Weights of a small GPT-style language model, trained from scratch on English Wikipedia.
Size: 8 layers, width 192, 3 heads of 64, MLP 768 tanh GELU, vocabulary 790.
Architecture: LayerNorm before each block, rotary positions, no biases in attention or MLP, untied embeddings, attention and MLP in parallel.
Training: a variant of SOAP for these matrices, 158M tokens, 4810 steps.
Each number is 128 + 32 x the weight over its row's rms, rounded and kept within 0 to 255. Layers, rows and columns count from 0. Numbers have three digits each. The size before them is the row's rms in percent of the matrix's.

# layer 3 MLP up, 768x192, rms 0.284, rows 671-767, columns 0-63
095:127141167129174117122149149118129095112162169112072136066139095131086156132137166131121146149149156088142109084133135115073139174125169092129103120153143117134084131177165144079164219105093088
102:015132139163150140119137158175113126154144138106140119142156117158085112127117140087094122129158119149057120142213117110104086181101111149129153168102126113111131024090192125146130098135114074
101:195143146087174107174119183152210170128166186026139133120087119113149179124121159120140122124113147153158104155130070175115127146177127185112140145140083168179169127165113150099131128179114092
117:110069118142134167182171117132173150080124129131179132132128121073191117200102073147088171130110118140133118129118100137183129063076185113165045154120145122202122145137113149112159158147165158
104:111121115136101073141109094165126178127118094132127103079185141149129092137151098141145182122142145156146194079127086137133108073102124134130107160108112107188127166119149137132089086119041186
089:171139193108165153135129106097100166112140194126094111087118133136139106106105082147154107151099133126130116110083125106146183133147071079121124090117122092115131111139144140119072126164120133
096:160099216110102098170103164155126083158171121112105111128107170095179140084132057094107164108141147124118075063122124107139200160089096086119140115120164147126169159149124113157129180139182122
100:145159116147047168164218138173115097063129091138135138145092074093133092093155098174111127137113119074133116127122130097125206140067070132158121114176169116186161143121105167153128139108159207
103:111070159120142154154078159144163128115199104151177153114154134171098166078153178188106133030118117140190059121168176186151096159124094155129150155110112128155118099154095099148102180141140092
095:147069108105134124090122196121127128157126136171139195143117198202137187095050105101113068110158114202121103129095126115069159137108068147115141181086075162149152077150143126135123100157126111
108:161145134161171183172112167109178113047095156107091130151129172170129085100107162094134122125158148114110095096184098091160182140131137169165173153158119133153160149109186134152105164168169084
100:102120143116116084077147071065116143120111117110171146103078174138150159092121139121148121245199134137083095100119114110125131127133107092107142109097134119120164129043187159144081082141146143
097:058172126147125160071140124145176118140158135148119131128178127097117132177112113070070095109132094146137116122124091092134150186140099132117140141124084136153195141104112154165160125121127209
103:154105141154123098191131157194181159179092115183172183135141117101131096156143130129096101196121135082148117115110151150102152074206123175165177166132090087098201129115162049159121195121119106
104:166136126125081104150151168169141102173130115120139171097087074120127130112055084156148180186145107145123131098141148121097134141062131155059145132091117124106111142166140069106058156095134111
097:127136108111106158120161170134071058133099154099167117074142108065163141157106119104124162180203106187154182127140080116123093111139164081112127127167118119113125083072132103129149151068149111
103:154131098128129105123122140156062168205121142134174109193104087119101102121112071095139118119155134146126157103140115139158168106120047112084156178106153163104122110092143145105182149129100177
095:140162155095119137151076133103124111182134145086162201143150135151077107080107145083112194079127168139102089123100131088105078099126126120088061109133144088078168121114131137145122137116141055
097:149060176081177155164112107138103135055151125139142155167079174152142125092095161128118131125086077154122176096172116121100161115130127075175146180109127128177114134150121159103153108124104136
102:136116147090104184181150117140098166138116155175177099122110114155131158086114106158164115177098063183116120146051153085159125175123135151114119189150158136139166100127107124114093164103090127
103:116133116095157108157109069103156141136077097088210124184116135171133112074161085101093147115159155171157099108080094156172126124121141135128147180149145169134144152119137069145146145180137085
094:075080123075145142140160169161084082121149081137085119134127111111163164110134112067109135126113121133135131165096121159118108098187197121133101104122092128189217143176153176120120105172061114
106:134117121098093122139130070105092164175166126141150155131138109096150130111098154102066060132100150185131185111161124123166154143162101115184109123152189139088097090163160127137163150112078123
093:105138105098131126077098123179167094102112106081135119116075128139097149122155164121078075094116092165135142088069154106097149106115145153153074145155147133134181110165116164090154193050046153
104:104147131186125084142162087189127118089133082116131136097137146161147144109183111088112131188100170162150127105131156112111185102145133108047180131124143109085136084131144128178141181138075175
102:127127117123190098080145117176117115162159128094126133089090126077153105112164149120108110159114123151105099119120086160118173198124151115115095109175067085186091112109133210156127188159170114
084:068088131117081149126111101123134184105124090105154155126151162167119167117116084187161155079106080140130170127109180222100113185161132150113132090168113140068094171128144142178174119125127137
121:128120128079123172188194115205115143106138141090172127154037150161112178116079222142161135047159097131128139083118094095139080106110086128191124187119113088141143176061108118167150121135124080
095:097161168102110133143085164102173159111127158142073147109108134143119124161080129113140122076124084129163110165126143142095124073159154097118119180172179117159181064153153130114140128114043170
111:097154076151094097156149144089116144111150157156149161120141157107169136112109154107137072077080149109143130099097188190136193130105219064130128134174081167127149171109091141074091125150148112
094:101116072086121114159098119099120125155125130120192157201128103139108119197108118143103110131148158207100122076108090135117073173083099101089141141103099126148084156132110100148160182200145135
105:107104061167097126108157113130132116114145075127112127132172125127072177087102129155077109148135081124138142148123133105129117111141064117131095132146132150125174077151171127235181121080128106
100:156089084119122110140100129122125183140096210153120170107093172135081172131159116081123119142111099153077134123187108161153173121094049066143131099141179106093134197118143154101125111134067157
098:188135182137080122152092148204112147062122091101158132100129174165047100114084155080148096088090106056133134201164187113157128090183130145103132176146133107127123109134166130122118133133081158
094:147072127186178170077116128151104094187134090104124105094140136123084181100120172130158095059145135081126177152116176108157132163106104146164121096162122062091148161106122103081116111186140087
104:167181142102136132171160091172118177171115108126154115065086109217103183114123155140064126093129079131155091123122117091100157110080121117123140091123199149138085139166160087160061134124149113
097:153178198124129081167188211156141167119172190087104100132125172178139118102072161078180150107136107089154150119066144090126186117135167144067100099134140159134132149129150037111112167105114114
097:075139212119089124144160109094142141056080124037155146144121071194100096123125124069119156119122133150109124095109175151129144138154125106140111120131135217093160103130122118130099139044050101
101:121128064119133090049098117129142193086103155077149177102120134143123148075134144104088099129157133102135172111139147096142097110149093105111125186173134174116116214116117114151119137083103155
093:081120075105094160136118134105153063083130144109093156125063170114169142155126112183159099108120160111125068117129162178113159148059134139135102160127100138147139151110116097102110143150149179
112:112120128110136076074110136094135098099130124163135192149209088147092141145132145147179099163105132143154140072090140145129147159150100124184161137157128138191118140094064160143166103191131117
105:140187139191114114138131099095095125071140164167085150106151149121134112044155136116106081147135113181124104130097139170103117100144143070127041160124154186142052108105154129161111131098130199
088:095101162147158095159092157085171126205072141138143119150115129123149171088078152133138128183113129160092094097091224142127088079099142146149171111154114102137114113123102099065136174109172090
106:092108163124148120136109111141182141120091153094116144115083194167151121076153157152118083136081148127153122112107146120177143118099137148112123178148057146098149085110093099089186090097178198
101:138106182146147094142152067100120199116124101144096172078126160113120121129092107103189100172142105153158136049154132133163132092154170084138162102113092119108150155101153119073115143169104100
099:048124086121084152195134146096131158093095059138115103125120090195076139141147130155079131147140119100164131130125111117101129139128146174145116146133145100151169138104167115134108168165145076
094:101120137127177158115146141060082102122107141097057138114100137125150138133096147183150181120141136100187131108117099123052152090167153152086143103130196138129145097141145158121144093117129131
108:105091150159096123164149181125118146117176128132088132088156180074167091181121133206157090167129134102129127089171115133107141154131148157154095146132151157125162081146132119107083143157146103
091:115159123124153115140131187102096140118089134103159123135090227139140120151085112094173107170093095101081221133126169086117113126159139137042189144137139134142076127126108180110118097125136163
092:102132136111114159093115156083117102170091137173186144141119124098067141089142048152124099116066143159171111096147142112160132150127144165140077111104095114149129172133079112163151119117186115
102:068105148096107137174135140120118128114080131106125139106075143141154094117152210155178148181146121171148174094095124188172133110081097130173148156173068130144085124071089109124216154133146109
104:127153144140074082101102069168138198151122125160097151104110175176139151127126152086137104133103161159117138112098167135115129129092099116114128193097092145108089140120140092065124061108169051
093:140200146080118165179117182096182185144149147115131141066145089076118087145079134099174186174138110135143093188137097125107117167103130133090134146140097124119113113146144145167184174128080156
102:125107164100114151166096078172143113145139153108114110121112092118112066179076113082126124128090133149120174156153125125133149160133116121116126169182117161104123111095112175187151145142166098
100:143085147180104094129149192129153143163080090144140158025210133131075143155122120082152114068102120128078110173121122103125149108101130075125118192205160144157133103191056109153091104127158150
102:082067067147095171146173126123085133191161183120146140081134127105156082171076078107109102136086141099076097077204110112103070129145140122112088135119101141134122091124157145054109154110186145
103:102098102133156162091098077124117112103119162193180101159116132105142189138132088138110159170111093163118125100177113081120092167118163111087115142127146135164134112066131134177172132133184144
103:122152102106066117120193165141153166146157154089159166115139077136145224133102137129159098151102092164118148105132118153162139082148131140161105103068105090085177175107092101118142116085142107
099:125153207114119173147132141159133143114132155156119157129035103112142167147142127103189090121126108082119143138080122158204124174193173170084099150091066210082141154120112179150078098130109112
093:195095166134147108074110156135054151125185085145095126047153113169117122131100130114178107113112164164163109093127183141144087070145110103147181121115124088153077117117141165089059165139147035
090:217132121163109157121143119107151078134205074182104146159175114132110141101085139105121139158106145147112083113186121149107102108106122140139141136142082085121182187154107117162130138194086141
110:080151169084104116149107152154088200152111138059138111116130101194154119135164193107192087106098123147136118112120166107152157150142052135065169149133130131082137126167086079114085159161126142
099:177147159168189163148140105119101130089126111093106070109119133154104196182182196145104118160131133074117099079071154111118130093110112109130077137081134152127090206065108050159152083129116135
099:151065122190114156155139181096163132130171078103151113131112134122085149171166106159171181141113087057151105086164167098142206130103141123129098093142073036125171117146117122146103134140126130
097:157134133130152157147079148171117117122062170078170154157136160147143104105107180112108153142140115130053136122112141099131047057116098139092136133181152140121111106114150141150123111034074142
113:098181150122095132093112136141163121068127110145126126158126133168158133114097111158118095123115111115164076079130114176049156167148164108092135149155085136172075139146102123125176104192150109
098:157112097112134167121135158109086109150144162128120153136127125119133144184148139119107191136110123111064141099068121156135117111105125115127139078160068155139132128109114100128128141102133177
104:144202154139107135180126141150098096059113133156116105108128162122149116143156124118160134146161146112135136111108140152108147157142156125153146179079112141170133116032103172126142140120085134
101:212196138128133142182121141148124156165095133150177118106098132113100108093105111157154135121097143145073132149137110071176139101067063144130181139139161133090124160155189084168159144197119122
093:098140130134105151116181195087153128129135086149144087180099113163157142073101177124087083149152110125129078124073146159153126100125154092104169168104114137132136211154149111127076178058054110
100:105093141129158164151188119208133149071170148078156138140146111152120097100138069076116141126128112125152083052106134152160116118096079122166103146163161078177100114105125091151141113138117111
101:127075134111127138105117161111148091101143110144148140073063190127090133168110067145144146125195103119099142138140139104090188189172176146076130153154080113164100158133088150144088113118101127
099:139115103074127160099102101083124140162098168093138101152114099133127099054070151089152178143099141104139118173104101164179070156083163146066136124132114167115140117022148117108129170131119167
102:123081107136145159146160096133176175151113080151107179188104186098091137132121069116159105124110099108118093158148149134088163154180181153093146164166106157076147116133170140127147122103129111
093:223114189142124111065204124187144134087084119138094148151127113149069130124215068106093111135107121132109120120134105135131088144158136141129168159098155154163141125119027149092140108093149138
095:115152142148123172110183136176111140118178182086186158105077113150113097087154183128168173041155132185139135149076137079121111120086140192110170153170101120129135130141151121154098163083113181
106:115140148097180143130112111127067120188098146063141094096173125143151128148175115138119106159122121146164186090149174108123137132081131148091155130155141158158201138145148096129127173074201104
092:126095114102083205123145156135108163145167153124172035117137178130082140149102144151158114159120077138128169135190138141177137086070127172149124122098141135116173159186150082126145090187143147
105:136153133188179132166081156088189158128169040114138085110060132120102153096134125084178113145126136157157177051128139147155093185124056132120140175119114088165185107116123113170115158116131121
106:133100080144173121147173104152130102169106104057145140103157166159151145127158159156159130119164147159126090092104170124198116121144144111130101110109092132128147099043151099168131180096129151
098:148121075111128122165134116161127071099124072103116150194143115111143104072133139144073088123146145165135129125093064158121120068134162092172125170161092130154128186161133135139126146122126172
108:097119130182091133147136179158124176130144125107112157096109123169082142129141152107089149146202092165105095130110126159115181148135174106171130158142071118077171148203089041117147104098136142
104:115208204150125121095086096145129101081117143139156052154155132062135131141135130140115125149121112107143079109098119151119143128111192097161128082083145121181132155117103114117155148133077140
096:112090116134060133106124117146165137142152115129129086104139158144116152170095123100141120075153111128138111164109199075131158138177128118170109137074150167155120130109135116140135098161123106
093:161145096142010100076146154134089168151100146118138110110158098172162113134134123133092133111154158150146092135103181064131123137145106109136169154143168090182109123147115100076091118195101128
103:119188120125118192097130105119067129056060129142085164164093119190121161129145138135165215137126047126113118121066090137115142098097121150119114161129106188110036151118104110130149167114115140
099:129124125164203131133077182097133150157128172178064143114113178084163162122135155108116178108161098108097135209122127091176148133146113077167123097111157145121117155111132151073092106168133161
102:168147149121165105177170131108127125132133137166126077114104139028109168131114105165141122112137117066158154148160141143090077125106133106129161112170081183125151180097126134133092166197170090
092:068073115081146125072161108100119106141115112117120113141094147083105124095112090136176142174098149197151164126113090175211105130140171096145146131133143163176146124098123126096102125124140150
090:140137124066118108108139122192066117122088123173115112118081144163203107138122125093176158105110156147163088118092107113054116107130128140086132130152086136112156118117127138117128117175164151
100:157200090154099142181167112038150125206095071169191098141136155128119127112106115179081127137110157101111090122139126112202152116154129106192122170163101140118124133137187072136171171117081173
096:126119054171069200070108103104160100147103119151158130139127141176115092126071155141146116125073142118112150133059120182065117164153157090172140115116103166102147119149148133069147085073120135
096:167110128140147160080162121102075158148087166107116109150122175105163175095153098167130108095122101129158131088155157132070130088093129109103119131166095125122126148087217146103210204099208166
094:148102122131156194142143145107117193067115156142123146103186189156132125116073166128148147095117115100080084159098101161093078116127135139168098141110160077143113170140179148122128131100137127
093:131118155202137121143142126106169160114110141101155119130131167118173130151072108091080130157116093114132125086128090113196133096083066143136143122148134075133112143151151126096192162105160138
083:149200158075132165148139124114108128134126136124171142124070098114193134134115117130120121178084119091085144113157098124144150099114154170120089132134041132151067139082159159125159158170177178
102:111151147145098114081140142222122098162118170084111092064132115114106117090114130114138145174133135123129090151082105146090141146149167140132077178178160091076067066152123158107174143084163126
# layer 3 MLP down (transposed), 768x192, rms 0.265, rows 671-767, columns 0-63
097:116087104084163110119074145106152083137136188158147077117142186107097141096218139152114123136164118074128134180123158120083135130129109130163076089209207086112123169116134090186092141122162131
103:149201064114055127132138123112119079092148135094136133178126155101181101142120142158163123162125129119181130136126188081089135115134077073141134090066101101149113157146108123105105107166092178
102:101091173162116098143121110082183163129125092186134123122162142110117102121113100118156116117135136132161164124110140072119097185104139157097168146174201046125164108174095081126089107084068129
108:131063142151150154128104212155091111172087168141130157152155094104123123124154127143125103107120101071097159113122109157129117100108108090147137188147176198144141201081153065131138156139183150
109:071123076091145077094087129098136083101145109102156080106135113110190114138134167163102174109120068227140154140134168096149088099111143143180125126176114127134154139151094189105146149078075149
090:109119139072110149103117129153012117117147156136124117096090090115103119117139149162115174079130125090152124134124129138133105088106084105132135097143153113082188124080158080125099151106138085
104:108120206069118105084152137161164187165165116102117079152095158116112136120094157143138129139137138168097097077162111092158145133126077094148149106095115091122125136172157106105194181140189117
105:132125158083097151111125141183148122081120172163093068104118099121149078118134100140190167109074106065166132150150101072167154171097099108164129134119116142141160137128089166176112104132116122
098:202191080092075115176132124140111139126149146136144163077156103113121153175096165097157162132104122153150069164120132098179154120110136129134136195142057090087131171114086076164079184103201098
094:099137110084131160086102078113125134059113146083136147141141135171101093116170117089140144079095108161208092150108161133122157096101107143139162153129152085174085056126147140114141116047149160
094:105147105108070136191132167199073118091141168158192128140152075103159094092099133109154089138138129115153092215155124064134122116099138174145057120098119160130083137139076145125132156123098166
099:109121147158099199125159075146098127076136126124149108128115091116150125158089134153179123188066150145159100147215165144126144164112083118113144107088136154071163128136111116146125113132111128
105:215142149114157154083173097052097156079131145163141061119131123085134136132130169123113114134105095113066171136138154167096158163090171173124087135127154132125112145103119189076176104108121118
093:098099169142127128056121090128087134082132120127084161107135157171144167138122157153115111039150148157150166197133052133122111098141060159118091095107090129115032167121149171085134133073152140
092:149121094144162133125118134156155106104125063144127116099094113143155106182077093047107147119190145151170166124101225117122123108149135091140132144073147093243107155102098102116086124105170143
103:121099106109138137115114124119142154204121092148109122087160087162156145145078150158178096175106098112089156128144107152097120138133072139113091068108172103104182142073098139163136134034183144
103:159144098125116115169083123200061148061120156167150110063140122144143133113113122149121085180178131105137095068131185096133117105141133049118105142135217154193124147164138126182120145124176142
097:123151117179134066093132127112097090149081171141103094109152070141120127131113061145144070105118125127121125113117114114069170068137208109140167136161140132088139090101151136106114170072118142
104:108117090134145123167176118137149115076107073157063150168133124119065134157203077098123144136126108150102148159116161141140164125181129172143139145196097116078147124187164127150158147176109089
094:098168067121163123162135137101103128189102181098154134120075175136150132147109175089142191076076137125152153092145246172159128144124147084179158140147066142093136110164140080163167100143144125
100:139166108108133204109068160164114110164124136156106105150148143113144126091109150126114146127099121182134146123155148144134092153131160162127112188087162191145154167134115060137153158161081151
114:067138128117132175149059095087094131120103104141100159053140102049150119118167194165110137130113131130191139118054112133096117126089065132101179106152113115094124121056128157142145155148121122
106:173173102162130139131141054119116135187085102154117137110117142088128171100121187168118121145119134139099100183161116156110106150146214118137151182073072155132079104082161183122090132145127118
099:124104092153131132129082111158087112113118094196134141104172109180128112098090146155124122090143173174160162210165181182120098163124091141122159100106092129104165085082136149143165154182100108
103:041063129167138046052174076116144131119136158091106074111068134130118157123204150118178089147123174146070152148144159110136124129162106180091076065128165136138124150121143125118160142150102141
102:121115139144103156070119151113144153118099134143138105111107091101093090076080151108104175142118063155132119078091072126082089085109148145167077088142125197200072177161157087117125102137087138
092:140140194154182193169160095153117153108094138166071110091150118133133124193156106145117147149122113102159113136193124145116180114114159135090149148102143145153037110074116111167192136173146148
116:151112099149151098168147098182099149122110102205141136092106135115120138104099159134097117162143089165104137138081161143075207181093135153170139122089149043105147181151140072193169175179156106
094:085130110189174100066105146154116153072143073089181124157123124153103078085136170141153127162108103155110154153160207151183165143178073089119142086135155147163080163127130109168124190151178093
113:174144072169088108143160105168121149132110121085101159175105100096120133156072150171138103158117133134097060150113209151098140081073190086120108069098121109079109123141118110082088156178135084
095:113162132109106147105052108151120078106160138138164150158143119122127144055167126144108048144151141146110101176082087109129113150103147145157114140149137080128096154175156113158099094167184116
108:087092128160121131115155130092108198172151143151124142093155160121104132131129148065134117121078075138218121115148084111143087126089072166114105136076145213089157113081133151149142162123121124
095:118144164200115151127153117101118099125152116116169129082092097105120147075163115210107126065165152113146067151149154109122109096147133132081138147161102128107085129162065089075122104143123058
105:204151161160152116135181150112098133145122086153109093120195115098221154118091150098141105126127103122066170116128164105150097157154056075147097100128156116124124131115112132152101141169084107
092:179098089106154097203122121161128090100157146114095185095148185129147087115126111123114178132098118077163146140145160149154165139087114124135086161114095116200141087188079134149161132124183102
081:145100097148131093141124130069134089115145128099116124147117139116176078137127129085147126126163139122101182174145255155118168175114118111137127139137129000141121119159069139158194124092168147
100:185159143101134156110118109134130143106103158077094131123115101143072078131146125124151205183152047170126093099124096097157084090116123092150153107140110102132145081111064145130127128151168147
109:143138155139090152156102170164104150136202117121130099121093108162135109152116136100146096142079160160086126150132164121070160110129120111165169101050095152115049157202109089125097093086101139
098:109112081113148061144160150138168114162108137136216123115073123113170167167111106136136082144068080131155094131146169130175096138100203159072109079116134172154136127112125129189145118096076103
097:103066127087107153143128101105132058101153093099110178106066161119144133146136082094106074176109181120141119116119163123129159111099138103160101120112185057118148170105088180083161111094122122
101:155099100098118133089152094103078137083100139142110136100146090112074065127181117159147101115147140097137115111101221141125171073133088110091157095150127135151117110173106145206150123198152115
099:097119146097144149109115116136141148164114125121112166151146126136142166164117093125111146166171124162174107135143099059137126113084067161179140120177164066089117140161123160180109086102182104
092:125105120103131128143098120140124113062139118147094132215063080112125099083204151096079108121131081185136139163124164095088159150161112075139114130126139107125111143191094131142103108144103115
102:149144114064184136096163123114152178124113127156105160150130075134179075139081109054120161155135097172156160152160142131107103114118098141095099145160146032070124137094132144152185153147195121
100:141110154163120063070085106107091106155077155165129111181092173134135108148098157106093098155090123047130147136117141104185080157192085150108165185169155098136133092130111109135183154076122092
095:132130174196103125106112090165153172137140151065067084119111122127143117117141150128154150133127156128164123096201165129080151081115155109110086157116117105106130072134135166190104064090170129
101:091182083070113157117170114130135070123221120171115198116124161096048147136083109167129141131067104089068151093166164177116142141139064123198119139096178151144114105123159162100133206096111134
101:142119134142115081093121174153150119156109080137134124181094121160092131066130113129182159121119149119160171131145097130111205139083137146145107115086165150114173117131144131135119153066117131
093:146134060111129088131154162162126170192195117076109125119112153121142138131138127112119121149118156132198105124127113152117097129184128143150086190125154082110146101079062128128146183110128133
099:134102166163149133092158178120118127163137135126125132154094138130116175089089131179059145114150146149169107189147131113142092093077082158157084088110083201140085130110076103162177096135138081
103:142122107096155110120097075127149165142064096151172101177122112108164133125134103107085081130222105127153123112126174105101167134068144090146131132146151100166181111134096168169058121122086129
111:123123108121102063137098091124136133143122076147078138111122139175108209148112210204134116145070156121119199152154141091045103137145111112134144112122119146082123139133165112132088107120170116
100:133113093125216111112115155088110149079095073080115093120154130162117141100130117085210166089148122120164118043112122108137130150076083126135094074107153197044131120113147103162129097127126141
106:160102076057151126095134067119119179117136084216082091103132145162141113112099111111138125101126139124160118126146131125080084082147114168118114164116101119090106093183124072125115123116125108
099:128127168152140114190145115126172075112083152129167133131147132108104087108162177133140130125120138143167150116146157162127105134119136105169144098118140090175145160122070053121174105133121108
103:095076116149107118114141078166072139129132130118131136119136037131143141130150104092118158111104142150085198152158183123151165191163115113113108135113084121069101134136147192148163176124075137
106:113114145082115132137131122162182198124124168098123065082084128096086131133140171109123151099159122176157141117218123144114096197155117135096101156181142168107117175109146122109088172128171132
108:106149182103139104142173096155145098051104187150157141139128149133100123153156195147123104086138134115142103134153058159121141105112164178147107090095145166108139101049163101184082048144070159
097:146147083079080094097087081131125124122149157159121170154155138109166070175179145154130088065093059129120142179103134122114156086093168128140168122113102121129077119168127056124110090117175085
100:052111151100099145115156135107138137067147077137134097204166073152142091141233097164119122074122087147097164105179155092104157170115133122094125107151183114056105094165154157070153125121121139
100:146144115064129100159102136110136115096152136114116082154160158194147096150151122161128165148084139105175136142163170161098141123114170114127140082129166184074142130104119060135180102120154133
099:166149144107106152125097056182137163077106130140132138132123062096099142137129114154127101222102159178128141117121103177087136125159196162088113099104098108153137144078110140176160099096160146
099:099152129113132183155113156087107120124131101068185127128182159142092140141154152162123134073138105152209111111131151128106118120193192148166098166182123079142087136145132114115162122098125078
093:114124080119144141148147096174091143122108099113172082072128131106132115144077147126092144176064137141158108152137123130091104138118121109135154118116152125078189140078126130164126111149044107
103:148113110168110155146098125113085119090146134143201122156163119124111163075073079148061139137108154163098158117072184098106141181140140143127149148174173120180080119080089158138171071161159106
098:121137091118128098058120111117114144149123118152118149147109150128110125163151117153135154144110145133106150114138121096215090129088138131148216096104121063146138122186034145167141126079183149
099:164118173127187174148142135093146127102145155148037149146140159101092116171148065152131161171199170135102161089164098080098150116133163119132121122144086112126137171132138156144121128106150066
104:154139130061156172141143122121103115185080151196144191122085123123179104120165179078107189148112162079140130129161061127156121101070162142104181115122119169119126166103138144100080086102146093
096:133119072136155168164057146112126121114169094083143174156088089125148114185110097075100155145092149118123145224120184151153120119069112091041122114114117082090192114117105104151072171155149091
095:142138156169114159151106180136104169069084115114102119156099099132172129118121121127131094123109121144112130130176175115094148153138061133088075095118171089130137080145106118185118175106072111
099:138118125113146115148117143118181121115158113110140143070057126135142097122119138146196079085083136176098160163126211168144198084092117171124150117157141093055110157125150149178113140109189136
103:149092092111096104140131099102137116132073133120157203176074172194074169154193141165128122130157177101157145115184082118105178102145142134135186111183111145117076119143157095077116137147156167
106:098129136132088123195142119133113144113104143127140162149114148198034157156153169162110114087178132183120132104153106135180118158149096097157175129112127129114080161144153126141084139190181136
101:121136152149109174135054149161155143129158189074135110066164160135117151157171091135164119107148134177181180132161127149132152122128218124113146168105091085093148127118138129141158112173064086
099:060143162102059125128092120165086098092192123203184161112106146137144119168143120101088163112142115134105109097162152086194177071176090121151110125117059133130087137199151108089151137102099137
095:067127172158141083118093156153052131153151125145082128132144112200096151119161111129130092123153129112107091094117164122191163066225113105149150142129128072106149098131127122105126118119126100
096:175112136135113114152079167179163107071103117186065130127160128116098184150100109165134112120129104121144059166078107137197170129135107102103144100110109215118146109104104096182119088110075172
101:150129105102121112082159147111111155139097128102111083127166125164080121039149099100146097094185123111097132187135135121136146058148075180098174114134104117106152161171155147114130115156153135
103:122104090163145122138088164126149131097155110101119115100091150139067093094129068117122197101160128139142171125184078133113123107113081139122165110146122148131161119119069102190131107143127140
103:120170059171154086100117151144096133154164103149099105145103131156120107130129156098155151119140161068172145103079157126083102112098145104118055152151129120115135116081185161104103114108103129
095:144166126121144090052184126112164101129083161125091145173117157101150154156055100115173121153087060134070190152168176122132103136199127081147115071178140121154143163180112153125099104205155185
099:170099100118114156105123129132131112078103123115128162132132097094118120147105125167105097144149148173194148155089206085107166151126064159110143095108172074140119163163127181172085155163132159
105:134137100098153115112173117126150089113083127171075107177081134159192105100174141121122163151074102073127172180088147143094182166149089150159135100122074102074117117128118136141080157091171136
102:115119112157109193130132172123147102134093152087142120160095110206171097108145149092108072065125155118159079152139090116111101108143123109143153165105096096133176182154148145087128110156114119
090:143144146138086107101107113116063146120116150155180120097111150151112138091095155153095081058142172140148078113103147092033136124122122168150106123060156058207079106117072174139146123126172139
111:091161142147105103168182116147136132177117184103119144154144141079148133179106134118154128126136079111091162112152096144117188150107154144125178171134186087087105136088168178111162080122191092
097:124143138216130106147172182125165139172091119152162136119178122163146083172113193110119103131117120130100139065143138078121163079156134159106165142105088098126088157160146099128070106120121158
106:154169137139169155156135198082102183111151130098170111118152176142102118104078093091118125108131144107143093135138160124160148144112164131187182067118105115106139083112110145112104059161148071
099:145112117132166147113100109156150127131153147121113113147146107105165132170094140134149164096078173117122080189119187170156079157165045173188146088139135155084060104085098173145122121126175164
098:163112189143136129165116136151155133095136114150134150069167151080107148060129209176119102175134136114092170120150180201130122099152151108114145188105150128104106169141106146080150099204156185
095:138142143129100128136072100074136049129185081156080123117145136139176139106131150138146157157146151133054152163155207124102129060163135144038147142167134111139167147164179159134107132114114098
095:103155134108114058164121148162115130143184136114123136175144186108115096174101102129180177092141100063134124201174137099091144138160106139104145171088185077135140074112159103127143146124167191
097:141147091130173189179127149186118080117102122184134105137134160164131147141157133143132077148153127112067095179129176129110095138093134139165100117127177074113084090110122123238149100147162140
104:190165169101120089126131117096124118120204151139124117228127138152140132127109147086144122110084104151156102154152133195149166145108166111125107124117088155155077175110125075111124161128109117
098:166186143107077080128164106171127097123113124145144102152161148144199061165102133150151123170132136142173171130110062096147097077169096148081148115164157125124137041092116128126151084138129161
101:079114170108133180098146155098123184115224127119103163174134148047163147061154130122147127069164148160135181143127071140163139110137123094147151134129064176123120160067105132119123122082093171
101:109145075181160125160178144165117177039127094100074158162090167219124171194102140124110153141104140138152126127150121119096112102152190105174155160093151143162122086064142170195114177123182122